Weights of a small transformer language model.
Architecture: RMSNorm before each block, rotary positions, biases on query, key and value.
Each number is 128 + 24 x the weight over its row's rms, rounded and kept within 0 to 255. Layers, rows and columns count from 0. Numbers have three digits each. The size before them is the row's rms in percent of the matrix's.

# down: layer 3 MLP down (transposed), 384x128, rms 0.0827, rows 285-351, columns 0-63
# gate: layer 3 MLP gate, 384x128, rms 0.0828, rows 286-352, columns 0-63
# up: layer 3 MLP up, 384x128, rms 0.083, rows 286-351, columns 0-63
down285 100:123141135146132162113154133200134175122132138093131112147144138171162140126157101104128100121124116097143131130130148175157091161112139129143100120108110086114105163151125072129154122136147140
gate286 098:130147143138123172132098141076099154094103102100147114140133133102119115139084115132090097103133149108123119125138106135137155153118116151127155132114124141089106123154186069123120113151121109
up286 100:102125112172110132126119124116120105118125129150129187095153107140150086108137133103097118121116158114116138125148134133141121138049121133130121108097104137098098114158128113126077106110122084
down286 106:115132087132153094169163144161118104135149125125127178128115147134133129089125135150068185114162147117118127132169136138114103158134117122118111124166100114139142112119106180140129120126143166
gate287 103:174132114130139123126132131144106098174105095112138119103134125108109162150074118157137130133139128170137147135154070109171088119143127138116143141159118185144110115119082159130132132125126178
up287 104:099116150104105065164148126169151097135149133134119129140137086172142107160135126149154172140121147175130117130196111165135136151142158121105172103151115133125169108104112154127118101147119099
down287 096:098123141146154106161116073119104084134107125119151166178128127095136112135125125136125105151112137118114132102138145093105137104077100093085118123118094116129117101071166113113092100082169071
gate288 089:104142130124140136119193085134122149127137194136194129122102104147140126143095153161127103152142150149137103144116131147155098148136102102129169129118143095125115131106137100161157101126065124
up288 087:165127141130101113138121152118126126144139074124085073140144162117104168134161127087072119090123080112111125135171089139097142121121137164131079137120105144134131133115126117080119151143125118
down288 093:127117149109116144135118117105107120144095087127139090127079157075128130146127169110149127095138097094046149116137165157098112118161138166137090093153126126125130154140117107114151132116076143
gate289 095:141105098120138132169133099119078172131107123128141119098156137092148084130120164121176154159105135145143114095148129110134098123095122129111102145145159125159139132153154110146097071107132133
up289 095:131082111169161121081098113134155114126158142126175166108091140138160113133117160175091106147141091136144129152096127164125116135110083120087144157106138116102143130140117094098127166114144119
down289 105:121078156107128132150112120103133092118132171074123134102095088127143110151112165142114133122120123129126169090136104150167089126079077114069138126135150103154134133129118107110120132113102094
gate290 100:121132132138138105132172121134162167109118150140137106099102160145141140163142118116147126112100156102095135112123128104122077157171143100123096121099103137145127182113121139131140108140126083
up290 097:098097145150124154104105147103113136162148124134083144124152107095129119100109162127120139130097108161131125140109113134141128148127124142127136133138117089193108076132160147111135136056127131
down290 099:155162123137082100141093134161099118128103134154117084116100151175191143165125161118122127095105108097137122123104119138126127161136101125119118147098125133137139113138118102108132116117093096
gate291 096:103136126137112139136179113146128113096147121169123172123152135091126163115118073145113151165156163143150138117147132165130146128142095125108138110157160112155159130140126127154130110134170107
up291 095:141125130137086155156128152115133133123179139136094139149127108102108131135132074149111118113177168160095158151094151119169159124108135119125139118122164107088146137152176138140113106115135118
down291 096:147114083110121159111123157105156141149093147154125118104111137114119122156130122112152109106178123141115140121084105107121152117128127154128146159139093121067137148162144120158102101100094160
gate292 105:159138120130138141131103110141118143162139106134085103107130114141103190136129161109110133127150119130186103171135132124124095141140124107118154181139154068125132152152125128124122119124144122
up292 107:143140126146115166116110119126121125105121097119183125108132131122080145106137100118128144093135124158134135117150195137121145101153154148101155087168138129107142160098165116129156140141096149
down292 101:140141131083127126105143148119149171151150139135121147123134134103142149127117112107143097103145113132157080125179105126081152131081138100089138158157096144093158109113088105104135115153141108
gate293 103:116151110128100101143157148161143146155100158124168149156142072106155116172117120132136113124142155137130140141130117103134106092153113134090113104150098139185121133111108175129127098140113109
up293 102:165119150157105108125099080120118108124127113139114178093124144084098078154141147118098122173138153140142104087107163107108119115157130104130114130135091055122139115063163136120152141161120128
down293 097:147148139135102110138151137118118156115143131153115113117077147121156082093130108166165117135097129102133141124126188099141093138152148135120135182134138073123115116143153070144128142143124162
gate294 105:092089147105106156121137095098143112168121103082121177139102133152115090117167113167123111121152100156127148099118122106155136109115119113127090134164147133095175128089147118074134142173152130
up294 097:156163163142156089105142160139115126121155110136105132120160143153100150166102118119120121087128098087129089133108107172096163129159101127142163106138126155132135135152136134135116139119095120
down294 103:122084135128134126141078107125119109154145130147122161128151085120104127142131148131120102076091102171152144131125143106110170091143122159148154128134145108102128155093137147086134134106150104
gate295 095:166152146127128123115147123118105124106122166145168141106150157136151130103070168067134146138120146105124144130145147113132168070110170155135127110144114153127147109146129157121133174127114125
up295 094:137143149128125131101100118176088189123105136144138093104123152155154099127127115148122108152160141148166157120138095123121113130109114134121128122116147152139151128103113098156077147123144150
down295 095:180127136109105087166104111082134132110176157148148094151145124128153159094120130100132121135124125138107143132073124096129144138131130079094097139154159136158146146133142123113093176112150121
gate296 092:111135143112138129115074107139097142125134104090137086098111109173114125126131145121172146113097102171122126121141113144141100135158136164090142142150148111133120156146103116129116105153130091
up296 087:141128098127140149099086133111127123156115180107146066112111119102116126125128113118150095141122130116144155083134137141165162112134142141123121114145158112145088159110124083147155101162154121
down296 090:107111111122113097104164118130128115121159125065112153157134139080089090127142145151119145107122152065126069130130151146131142130058121148119114124127108155120129167113154141171123151097098127
gate297 094:162121134102182117141141075107072100111113149110130140151145142144054086090102125123136127100143091146114118191126117128120139129126112142101132130151139140128163145130146148151129119087107137
up297 095:118130089171116137118125126133157141137122089165141153076127124105153155148176131118123129133075162117090136109142156116102080097104133092101084114132114119094083123137124145109124115085125116
down297 100:110136146158142171111128140104125109106115112101100147145110120117182101117129120139167119109152094128131136134122133164133152106096148115093139159146143096141087123152126090140169121146132105
gate298 102:155185124106096136131106150131117140182122108116092091121152113147122131111127160124133094150123175146160132078182149088146121145132132114158093133118110123127150126135105142137118081143123152
up298 104:134086170086103163139129128154107094109122121120144182136105156128125119136148183090133077125141109135101110148145154152149118118133070131128146135102107121104114122139155157113142092143132097
down298 100:126158111159145112171159116070118111111117121135099134100125167140161144175137141155097114120094118113094099155126137132150131166124093174140131124104113125108107181141137115116117152138113145
gate299 110:149181136121101102113135154095120107109148131124181126126119076162160141114106163082110107059131101119122127135144136110134139123090143129151154119178151146136111120099109087119129083154152148
up299 105:135140138123143122110137122090163106135141155143134090152122125120120110119159120124137093106131112075113119143155124120136114150145084126132106158158117064112124078173134104100137090140073137
down299 105:115123110139140104108126159094137153095118145138123163155089157124122168136136127129167155176079160173099149136159132122115150100132136143102112125142116105160144125093114096077172131119096123
gate300 093:150127124122143110120096126114119101087110106186122096122134147142138138124125128123125097136119093129149143131112161122137105125163142148097129151130145082136128147128151147159081097146138120
up300 096:141121109154102086119175116125124133118118155100131171128161129149161141151127075121100145120167151095169068103156103097113093139108129142137127124119114139098139118133095108156141129126068113
down300 099:133132099158156143073196122116081142108111134097136117157124177150150116112133133131096084129116098091115101154143164162169162135139142115135125132123107144111163144123170109142086098155096091
gate301 087:132154086135167119187155110114138124108145149139128142122134133142142152183130092128150128156174145096062120092137130087073097167128172142102124136129124122116077137149131139164114119119120143
up301 090:117157129081162137099123131120105125131167148172140120162119165093124106133119135138117175141099191094096116148084118090119132142134113157120130129144128123138144101140115147183129116099142112
down301 093:139144087161131160127130207125143172149096120136142152135132143089100135153100152131098168117127122132108119120143171125156122077114116126137096116147119134068122140120122121163141144161134137
gate302 097:096107135118158157147157083164153172137125148170124138161123129182140083116147111100137150103140110140099118120157118140099167118154141134159158121111135117180127142121130141157156101063152106
up302 094:141135145119168139067131152131175111124159131112160137130121112139144153160111125145112142155103143158162135130163133087164110106129119104174103138113150131127096088158113125109133128084147164
down302 103:138152097132123104118099123125158136114157117078112137119096134143151140125164119094145120113089130113100168122086104097089099128091129116109066160102136157065112091133141135139095121144169149
gate303 088:150113196143151094119082134140118144069133194106112146134152125144138123134127111165172124096099106125130121093127128158136119157133129150152113164088145130126123148150155109117117126163172137
up303 086:115136143121115144175167158145139154165151120126118149156130185084148117115133121082080118116135148122113079098116178106095138118114155126092146131105125114170141089131107143128137128096134093
down303 093:130126108109098147155131154139104141109147150139129151152095130117160120118155102159150119136107155134109092159155123133109105129140159131103131083154114111114126143163118089097091101102135084
gate304 103:149126180150101122107143120127142103124159198126151138148128149116136101131158133111123119151167138100099143158157179127121131132175129164145153182143133082148109126108116156111143135144099165
up304 109:085144140138109124138145193143136153156088084154145142098117114140115103119114116099176113122102128143133154105090141082140136125169087107159160120136098175079090075146109147148136120121117114
down304 102:132113174110192134164123118164134179148102152151155138142091121112115151147158129126122101090100125092110071113101168108135135149103144138097107095138114072173146123128150086139092121123108098
gate305 108:110119160111108162140175152121121132151113157110133144143121121105070120122089122074119117129119132101098153080135156072134099127113135098133143145071121139135091148142132134130134133091144071
up305 106:133092117159144130116075123077149076114116121137147126133108142132158111169112093114097169104097143127163102143125104099155089170138133088151130135106122100123151098118125076122132124154099147
down305 104:126159149144157089106117131138152107118136108126129118114130147128102134134118110126105139116099135128106118101125111119173154103068126166117143179119132116143107123097109137112124124138096139
gate306 106:152141126119123142116140104105102150054124133137161131151140099117113143127143128096128114114124144140147127107135123181088121149140106125157126118144129107155139114164133136137140136193090119
up306 109:113097108186114127099134108142140082140090114155115075140097096119161148138150101097109156126118144115129121153107143113110123108075159167146119136116125088167143134114154096127096131107113111
down306 103:123098107163169115152093110124074147132134057125146136150142132123165090148131096117090127117102132106108134157118121132134101181141123135106100152087099123135142114124146097139131154146125092
gate307 086:115122145150095119132110145129155113122137140091147123162157139149092135152165109159089116158103152143113118145174127131150112144093107129088124119158130142116126148155171150069135120087089150
up307 093:128122100132158099146172140115163151146178132172102153131135136114116139106135099111114133190128113086120116150140140115083119098135134093086150109128091105145140153160124171176137155145153104
down307 094:168123101113122153119096132151140151102118127111126129119119093140154130141153128102118105138136137128109145132170113123120105119134139141116174087134112131162138114115177147115098101120099134
gate308 100:131118129135154153100138120168108071139108087141137183117101115155124100095102118111131158142126081147135127121098151107143090121118122157143085128100107094156139113150176130100097128137136114
up308 100:111152106107149132124134161163122145129124132127141188101117098146159124165078124133116139143122146120148172104127136098136097127112121124158102133079069131140123126137135147141157117119143141
down308 098:138191084147116097143151195102122144130118110072145149118173137129144137120072165176167109142113142117111105100174156137133123127064127137147162104082143142109120156105106114128133167120128108
gate309 091:137108170114119156121140120149112147088095131086091095146162125153119083154120124104160111083132177115145090066117121126116054134080137097062107112139105150134112095117127132144131120117111127
up309 091:143131127127102125155122135121094125102151123108105130195156086104143106094128135099135122145125162117136099094119151117165097129109144129083131130140078118132134119104113126144194156132118132
down309 097:104154091133122131116122099087126141114119144131134104130155136103108116140104152127126162132143088177151123150125086126150131163103103087134146135113113147128140132144115153129123172135159129
gate310 093:149081105100132172147157100143126170148091129135134107134135113095149111133115066099105169120123150134122078155144107138112133181142146153112133101145097159138154102123072116125092134116137119
up310 091:141071120131129130146152094136135126149105103132135120147127115107110110116108110108116119087108149098183072105165093144117130153110114127109124129098100110165133132128078083111083121108126106
down310 099:115151159082167104095149099163117112096138154097115129135115086122102112138116088145135101177117139077140146091138121139129146166107132129096163131107114091161137186146109115111102122136091116
gate311 095:177096130101129156146147129111126131121144168128141177090124167118078143130116155174129123149121101182109103172130136119121116130125117123139103150109116144102100148136144142132100144095170133
up311 098:102129142102097123176126131137134128172117126126106114164147149116128099116170158122110101129104132111165139113136135100151089172103168140130132170122092142124160136145173117147120135121122135
down311 097:147196096120132079095160113137097142107153124134160123161122107129147133115145172095127136172148121131098152154144173112156108119115097090163141102129148105119140152137174131097102099108135147
gate312 117:114127179084102145107122144135129165146098129112156105158120119178123144152155097128144137091169136112132145091104149100093125147181100143170117132174188167099153077137082109140125123110104141
up312 110:161146101151152111133111169112092088159148146110115158133137120121121162133132162105124131160145091124106121198195109129167169098109150131103127104106111134102119133087156134115151113179158087
down312 112:157116124149117144158149149100150146154126144118156158132141149102130134145136123119111181124133103142129156194134124139113130114127107123146138104136099165130130128150122177138116148087097118
gate313 096:120081158101140092139104128155138128115102164175149170175097153123099178108123101101138115133173078186121110127145112122145153077140094111114132154117127152158167130157121100110096155142152123
up313 092:088143134093115160088155118119118078146167109106079171134160097154119079129143156179088108135157136106118158103133136135141103138115165091155121130116132125148081088127128113139155168136160156
down313 097:128118152142147080142126113180139102163157162150091120184130116110137104096097107148133137135195117128150146135108135130137131142150083144116137099107152164172096157123158141118158162127137114
gate314 106:102127126081097137086151112124118113114131118146138159141111140128148113119145112124124138122136097174134102134170144140101136130136090144153157112111106106150146142124141128076092146170169135
up314 108:124128130138138127155115167111107153149134128108080138150121149121107118096153148136089170165129162137150103118150152077128147116114127115135090117119102128128149106134134131080091139111151115
down314 102:155171124100167150111121118141140149120132096130150138165072132106116156095135103134112129105106129156124134143172186128146140138136118081135134103170168110123144125134085139115094099132168143
gate315 114:149122124112149157148105111165163115118095154144137132107113119172118184127127127164073091115138101130124138104088092094118156148131125144120108122120123121084097161171148122125100116157137111
up315 106:099116089125134156187123153155146134134095142165161143115142138137087140128114114153092118128151085139137160139103101109125145144135081118131135163093134151106146152121106125120091121130123142
down315 106:115139119104161110117121131159117091111129120127194133127139140131101106145119086110105122143139176187134122144107128071098132162129154123084137126123092115145092105135119128120087112140101150
gate316 092:136129168137109124092132144077162119100147100104142147168133124123128143138177126152132151151159134139117091150078123071139161159179095134094133101132106124120172108136099188102113076120168118
up316 091:102132105116155116134119125138073151108121146098079120092105177155110091109051167151140101116094105128158146123147143161123118112118086133149119122147123111120125148106127098144121151096122131
down316 098:119114122143122112135128120133144120117138111118109125079088110116123126096084170107146079123116093133133141084137143148089102098126128135105104140128098136092089116138102131138139082079099161
gate317 104:165132102139167120114116113123139124095105114172130176131128123098096153141111120167107124122150149132144151095089087122137114143107083117122124136102140099090110140113111112144092141144119145
up317 104:160111141155121115128133146121131096081092109169174152124144141069108117146155090185088107170120140157149159130079091171133160106116115100111126111134118128114119112136157119163110116109160165
down317 106:122143143132140136112105165160106102102076129167118151090112152109108092148093117111091156147074157109114112148109103137130162105155147073136107144119090125111081145119128119152122129088094137
gate318 101:140138123092155122095168108131148078110103170135175147121136098112149093125140107127095161115130096137125096090161143117116160131141116124089116132160167173143123088179142110098094137094185129
up318 113:094119110119140160141153130113118131119093116066185139160053143085114126078123116148126099133148086117127098141136123137124137098107144104120136120157154120104115132145099104104096166137154093
down318 110:072167136130081138115159120149135153125109113140180103153118176133136126116124115144123126128138150138135145109147122118156105134137132163094142117105184122113111109105088144122088182146102121
gate319 087:129118112121129116146160113118111135107132208082116130143136117114114129090104161120149132150135122118113100094160122128167130129152107136110155155165134123123127092160142135126135121102129142
up319 083:110101138084114143115056142118087085169155109133154138105159150163140170133115114179129112129131105145104163128100150127106153116110145147128113112123129118151122106137094145099118107093140091
down319 088:107082128103128099132110186098107122099157148125124141151141153090129142158123165136151111149092128113087133090120123154112104112110135150118104120122109144137124121133173133094137120147162104
gate320 101:096145126129108139138135130111110103143122129129116154156157129136149085167139132076152142176143106079078115106166139122134092151145120141183115119103095130097144091127107142150165135126097130
up320 098:148131095099139109138079136126112177146116153130134164094146118118120086166172127141109186129162100106114164119186125158138156112147091107166127125139152123107150136166139157143137090105088132
down320 104:155111086129138129123125132116117102132149099106124122131105163156103095170144140089141103150127146073154115134135151153114118131130105136146145135142120139112135109130124155117187127114097124
gate321 087:131148124116096168161144094112109132080111112138097165188152154092135142120132148127154142116114130166132111120142100184130091160118149125137139149066123144105178112130087153130096138134081103
up321 100:082114115172154104163114134111120144142121122158140107138105107096101150127078121115117092130096113094112161128152084160128175095115123125161120105116165085166101119142105102128131102179118121
down321 099:097082091128154139116056126143123146109142119179173154098081132102135135118112159136104103126162114129107132094122125147137151142152126136147076138154131141155088131130136128168152106148154165
gate322 102:124119126148111143123124136139121177116159143121148126114095156179136116139095099150142142145183136116113141091154127145137148134146140149121155117102112102146132126127135099135134106073140133
up322 104:120164082137116081125125160139092131134103078170115135116155106114114131110152160110127118106113128154140098144109142142112154180134133141130159132178125161117102092179081135133100140158110134
down322 103:143135128139139127131121187109160152140175118132120153117135095181093147123090157155145140125127127109137108097108112100160166155102122108115111103124108080083116110117120121135113102088155140
gate323 112:068100124130124146085105155154123148110084138134179144112154103126087119131153124103124124168164122170159083148127163083107163143131154194123128115119109078103141082139140153136112139129154084
up323 106:157103102120124145092102153100091143161167140127135130092170140154087120139142080137097135109124140118157093139141102181125151126113102159199143146158155110139107128130117117132102169148109097
down323 104:144132105137132162174103146114132143126102121108191168124146068106125119126105122162139119096120145161111160166123144105159161181159140111120155148119102085123100116135097114117109135078162099
gate324 096:127157115137110158163135148112152134132177114124111077176162134132098144141119132155140133163165121136113137079110148099137136137141117103120138115123115139154159150147146116152128166126126110
up324 098:135137131083122084159146149132117125102144133134124156118071082151142117152148143117093145124106096134123149098138146140110122102145116149128133142119128112112136140081124184118124065124180137
down324 098:115138122072101165100132156129144187119121100173129080135093120158075071134104122147171143139113148102122144155146113137128123153112136131151124114103159105147091135133128120153152135133135122
gate325 096:150120186143079181087137141148143157138117126159088150112130107161115138118142118096155153144162105106156173111128118121124174172139122158161106140125133147086147132187143151140151122107146150
up325 096:136114156064141095142129123147082124153102084146156118159136131135102119092115137134101131078100134122119140159158120129156089107081096142146158114125116167138123135127112157096171143159165123
down325 104:111138165129084127107132134136140151111097113161132108112150114135152129126083087147128145129123088131111166128157146157135153132155058146133157108102103181077115126133094156157167100110144153
gate326 111:120142146128139121108148120103153118150106124135125130128088126112148105155130168122117156102119157101145117151131113196120211116097142098154114114145085146141110144143126153114107087138187099
up326 102:122112151127149113132102138140115154136114115136180112174142134126174130120104120163169134107150119159077122092138140112115135094146114110135119131117097108140102093138120096147083115128072131
down326 098:152146158156139124093137129148151171133085145103116132143116161128142138143120091105100146129127137110111152146153183167130129116148108082154161150154152132128125101120107138141186151125137134
gate327 115:103123150121134160115102153158114145119160129133067091174131105124122138135163124119142120165111108079169062117085120106168140120130106131153119137111099137111155114100168141127131147135146141
up327 112:113129149147173128119109139145129137094102119081110116180102157167101121134129148149120089111101115096126081122101125132133124121144127123125146130076126156112177086127136168085124106113117138
down327 107:121113108148156188097114151069152106163127151119125137147147142119102128103152108145157120116119129121150059159116132135149133115117093174129165132144141142138166109094162135119165127157147108
gate328 101:113107158137118110131130141137077150161151133128184073156149133141148125164103120144144139160127124095109107126146134119165167116122126110154102143082179136092098113094154139089134103145161129
up328 093:131119095178135115176162140122112104122162132146143116157137149169136119114093159090116146133115176126123136158128132163129115110091096141163114125148142099103136147074136129116133075119144130
down328 103:136139117114133116103104107129166132095140127140101171120120136139092153072146127122112150147128116163120054118157102154084139127125163131091104153162110114105144146109116148144145125115146165
gate329 103:140154089130143157104160140135091141115139136154165108161191107087136152108142137150142104115111145101122177120124105168128115119125119082157098131090106153171151093106171117118131127135076135
up329 103:167092101152148115137136085107150124135131098152131136099104172111139162130137092120124090123158143130171103116154158103138147133157143149146120081137174131080124141111075107138151107178162097
down329 099:114136132113127097085111103116113121148106117176154089121187122123165111148102108121152125121117114091125147151147099123072115132104119117186188137156120132132120107132072103149140127122110116
gate330 096:145089128129123124118134147177084151163129160118140086129106160147115184146114148137109134162158130136130109167136172128118087132120071148128112132164156069115092123092090126155145135167133126
up330 102:114122106156105143148123156156115145107182124114152076144096127105146115130108131102143166177153129119128157107110133083142121118145081124098114102114113125122138168123134129173136157113112122
down330 104:122135161162103136125125171152151152098132146169128067129123096115127128138114144163117094141105113171141119127127099107142160140170112106098145115150140145099140126117128121173118173113111110
gate331 102:138148117161121136104127113140128126159166181155114142167105094113115149101097130135168109104150119100084133125163155110106122146153095122127121132066135146140118162117112162102109149147142102
up331 097:155108120078155088120176112095101106154089105068141111145148106160131131097131157155138135143113112113151125162107098147101117106105125100159129109134121151096133119124098166121110093137104109
down331 103:137105135168124120137115085161100085133115135090147120127126093157121183162120147146159147108112133122114122142138129162097112140075120116132130170094060147119127138112130127095122132140109123
gate332 089:161150081101136137120156139105103112165109127129124122175140110114109178103160108133114128110118122103078136145112176143132105114130143081108156116165164113125158164117146130159113112107120153
up332 095:135119098123117163146116104190097110160106148114135175179095159140085102114205166134147154115144116099086117135101140154119126105128115104090135077090164107115109154102141117129108098119126161
down332 095:106074172117143098093114148108136150123111119106123185147095138140134095152061120081165117100162120134153114146130115126133130112086152189161137124103104113136154080136121142145086146102063121
gate333 100:113115107096130092131125097110088111146125095162135132109103138084092120141115157101117090155121138076168132110080173108141138143125121106106106099140106111125105121115136154168155109083144131
up333 100:172110142115168153135138137164125130152130142077119150187085124166136140154122135123097116081166156183122175122149092132141124113116126099144098103111131139110112164123135144151125106162137063
down333 102:125121101116099099095110158126139139111095131175079119133153077171156173170113091092102118122150138084143139136117119126116139155127114141115137142083128119117075113149140101135112134133133145
gate334 102:162097148141162151133086107141189145083116091136094128113126083096110105160127127096148122096116135114140140095157141132120135134134142097129100090113118136128115124115137118168092077122157135
up334 104:152113112154125164138108129130150158124163152144174098157144153111128158122126155120142114173128120178151120128152097118101093118132130110108086183143096147155160129159155136129128145145170136
down334 101:138109128099157123116146123128135146150134153109174147167102138122118150125151099088155088142104129136122107150113121156137144131153125102091173095124150129096174095134117181122089157165132165
gate335 101:136156148102102134116144111129090127119144141119149129168106149158106115124123109155073144121182163143098134147180077154142128141151107117098166118114134112105149090162129169172129121136142130
up335 092:128140109069091128123147118089077098153125139107131063142170151120179162115173105108136104106116146116124143145123156122104140144117088074088133190134105143137103096138122149159168161129115122
down335 099:158183116094156162101133137139145128122107119103144179142123138128150121161132093113194098118127094128152125113125131166134116126113177108132099118131148145147113134138131185115098158083162108
gate336 101:138163093122102112137117100097156180092148121101128122172100122094091103131078159135173147190104131099098165124139136136126146122127107096142143118129156154077139124146155137101111167141157140
up336 098:174096112139147125119127168085162109135117102146133096107114094128112166117115155139092125128136120114107043091120139137131176145149141156120109124153143128175114135122156091093115127095137121
down336 087:130140158127112150176120122122131142098150167119125157142116151075102118146149114165100129093125109148186129123144119101127108138114101092149147143098107102116152091157092169109145102112120130
gate337 097:130128103133143157146152099130099144157156102108175137182125147134142101151138137130098141142157125122120113120078119160083147116149130101144128093134082197153132102091121098144093098169129127
up337 094:142121118149120154166149131124062156173146125131160117125123119161189121126110132119105132144136132140141130143143098143110184097121193104146080100167137132110121096139144138143131114118125161
down337 102:094133125097109157117170143136117130141136121146120157132125165166155120128087120128117115085121116127130145129208091114151144118116156150135166142123162134113148116123147165095134155109159157
gate338 101:136100167160169131117159148109119122129125102161103126171116096132116148138142134116095108107168142119122113148154136149106119134156121136152138145118169110161107094130133100119128134133106108
up338 110:145101143130118078125128119139111139123108178120102123112153137127156132131149131155143112153114196118145109089145107115120140124136129152082163085148108166100111161170110141142113097137126155
down338 101:140171116126145111149124137114112132136132115135130168090156118165157126126181174162193129117094139109124136126183146092143183104123074109117126133105134128107139133138109126123107164126161136
gate339 099:122092137154145143121101155129121131099081109170086117136147117154126117182138113132109120142189113123107103142149164100143140117089119093152114136120107152139120128136101162132130171146103182
up339 100:127092127110094080146123148155110111176096125100137176120146105144159131110134103100140140097107152177132114137136093104121135115138139146128126113154118120121087162101116113133117096092132089
down339 097:076116129120116114138112066109151104122119116148106155148146118123157096131124158128106109148126133144144155131164119120103163089114145189131140125138133076167157114151107123113140084106128102
gate340 100:155101131140115172094102142151105138130192129151137144127112137140098131083111122108153137119159119101143121130140080132126140135133126117156145130127122109128116082110161100104139122107146149
up340 096:074149111154140124112099123101114145150134099092122188120131160102125150112110121131132147116086144149138112105115066159107140095152158139115145145142144157184183105121103142135176099145091128
down340 102:117090105144131123121085120123162134188132131141129126099110136169118160115095116130208143056139085137141091133141111144169114098146144154124185136132139142133129135117147134170140145153120123
gate341 106:102114156155147121127152108116090111117145149127155085103118129152112160133121113092162106168124161182141156133130132113078083150141084108139135148160139102135132125118076137149105069147128122
up341 097:100130100168118127144134122146143179139143166146119152125130065104171157097148131103146152128130095092124112164136108162145133139120137093093122068131136154142135124147115093087157106094130161
down341 102:111104145184106189097126087133098095087129159136154148121110109136130154106103149131136127191177084122148150126123130144100112172129132073094112159142120088111127130126115101140083118131153121
gate342 088:129140112164094166132130136133138123129139116096096151142154106123097092058104104161139123125146116146141119148084143140118146150150142117168108081126156104113156138148136132114114097122095088
up342 090:118133097157189118140126093113143133114124134131116118128105106131129170110128196154137127089158131180148146091150092127128085100109131149129105083134090106169129162118163096113095163106146138
down342 096:134105157114119102102098175195100138110123133134112135101146113139113089143147128149175135156095146123152131107151171137154107153123140080139130139112099135155149106101157137135159148090117118
gate343 117:124147119100087094135139130106161106155165171129108140150099111125109166125146138110121134126128115095114140126139144148116114068146131136087120130084127128136124177150136178140113134109144144
up343 113:097114118138135133153116184142092109160118127120083120144156156143119143135140136154105108107136133129124142091128107141110158089156180140131142081162135142149111166103121151064104118113120094
down343 105:113096145096121111137161145103179101129135093139108115086084079125119113133098122155121137118131113108103153120136157140141105117137144170089147122122120167103099141172104155146127148166115108
gate344 108:168152114152122131128102156097168158151131110107104133134125125116138096135084146117122120118128119130083104138112111142147175119120194117141150151140099139099124144137146105075127101124114098
up344 103:141143149168093112092181084144134130166091115141150152111083175143110133113142147109114117105097127113139118120106167136106142136147148056122118117142079160119150102079115153157112139078085092
down344 102:093151137108083114167141106152097118121111154146129122127126073149144132153139124161129108115103156160178117159155096092112115134114110149161170134156138077134193091096113139155128107139113120
gate345 088:178116146130147148134079135159134161106122125097132147129127097107132104154117164138128173132116163163127130118141137102145164146107170130154173138140082093155131131121106121138170093111130122
up345 097:154106117141100111142115136094171099111185119133109142142117144114118116137134147142116135110204119162121191133118096121128145128121090145122191153120145100168118147116127109119155101136144119
down345 094:120111098125132135127162112127116112160105132139120126133086126112159176152142107089135116116100110135133102129103174120133128098133163075155128107125150167091147127135113118128087152107120137
gate346 095:123123160149131099137124102103085107083113155153123088086089129107170129146130107131141118106130075133150098114143172112124092106087136117135097114126110146100132126144114131108129166108098141
up346 104:144149112154139136163121139127122112061140097124138114134140120119121118110158102147134118125175123168107151136098172124087098100135176100128137124162097117132095091104115120078101139106101120
down346 100:113104124188148111138162143132116136106132078153133111103108102150119113140149123127102116116116122122141134129153137095142140120113103163120106089152090123123134119101148110109151126083119124
gate347 098:147147096163119152126102125174108118152101111130090143105179103158102139120100065127094118107083119078133138104162140114083131141129144094097118129139144169113112109114143132144134109097168135
up347 095:124096094105126149165143088158135105150091103167117116137161134142142145152129126125109098129097100142074113143136127096072142112078138070115106094125110140171117148101148146124141101108162114
down347 090:120163141160117153147159132123148144147155131142141103135091154108133143105162103152195162118117159123116119100138121147151124116140139149118134136124155121095091102142084122138117157124098152
gate348 080:131130136150103144116150094127157144154167154154090177146139103120150116098112154136137157134118138183111154081128108133144125145107151126102122108086114148117112127106115123151153164113106132
up348 087:121145144119125122104130087113132121181140111113164168088138134128126133109116150167157106129110172146148163147120101112145137174145084119151082126125095136075102121123130123127126113175106076
down348 091:143124137131139125102102159143161162134120159121133151121195147145135145122134130163113139170118132080107142122152165105095174108114108153153099119106139107060110159131114093097122120165119131
gate349 081:143139118148128140120132084122166121165131126151105151120130153161114106136140153127129112161136093140155166136143149111143126135145123135120132115115133090158174110080097148167115144178102113
up349 085:107120114123154117151121111119111108167105125133129119151065135156125175112129165124161115132189111142105098103123108137123102163188131144134102093159138110146206145120130141135116134145114079
down349 092:123105109139196131128126149104168103138105149097148100136156125131115213151142115109167149156133153103093076108110101130137095134143127138126094115154142164123149141129126080120117182145109113
gate350 106:147160144079133059069131135154119108156139131156147137140154110118114181141128168110112148146124116118116158153125138113139145088112130129130152181115108159122148120119159142111166105141128124
up350 117:131141127134130131129161103123119118101128127108140149153149091100101101111177094122091114136140136101087113140101116114159081174103128157115136139125123130143158127118148112127115167099133133
down350 109:134144130128130178163163184128122122134159167060165163093102127154135118104146106123121154118092143098091175184137151135173128156086108101116117114143136128129122150116130084124101110125124115
gate351 096:138177192128129126126122151163174130138127132098125116143116091158095187155123133133115147147091096140113100132116129108101111115127146130141108120106118157099138180133124158131135109128129130
up351 094:128134092098121087146150119150093114138121124123117134128144159124105112098142103129100109143119130130100125135153144157131137131110144088107133164145124118118179126180076135123086108117148133
down351 099:119135124106136105157118160132122116110131127106146126147133177109143156083147119125083134154123115112106129153149156128137133080114136113110123123132137149121172117194128115139091102111121109
gate352 095:134110142147106118114109116115137166218137121111142138103149094112172138150104111109126131155159136152119138125111147136131120103131104134155138089113127152127106099125129131099132169103133147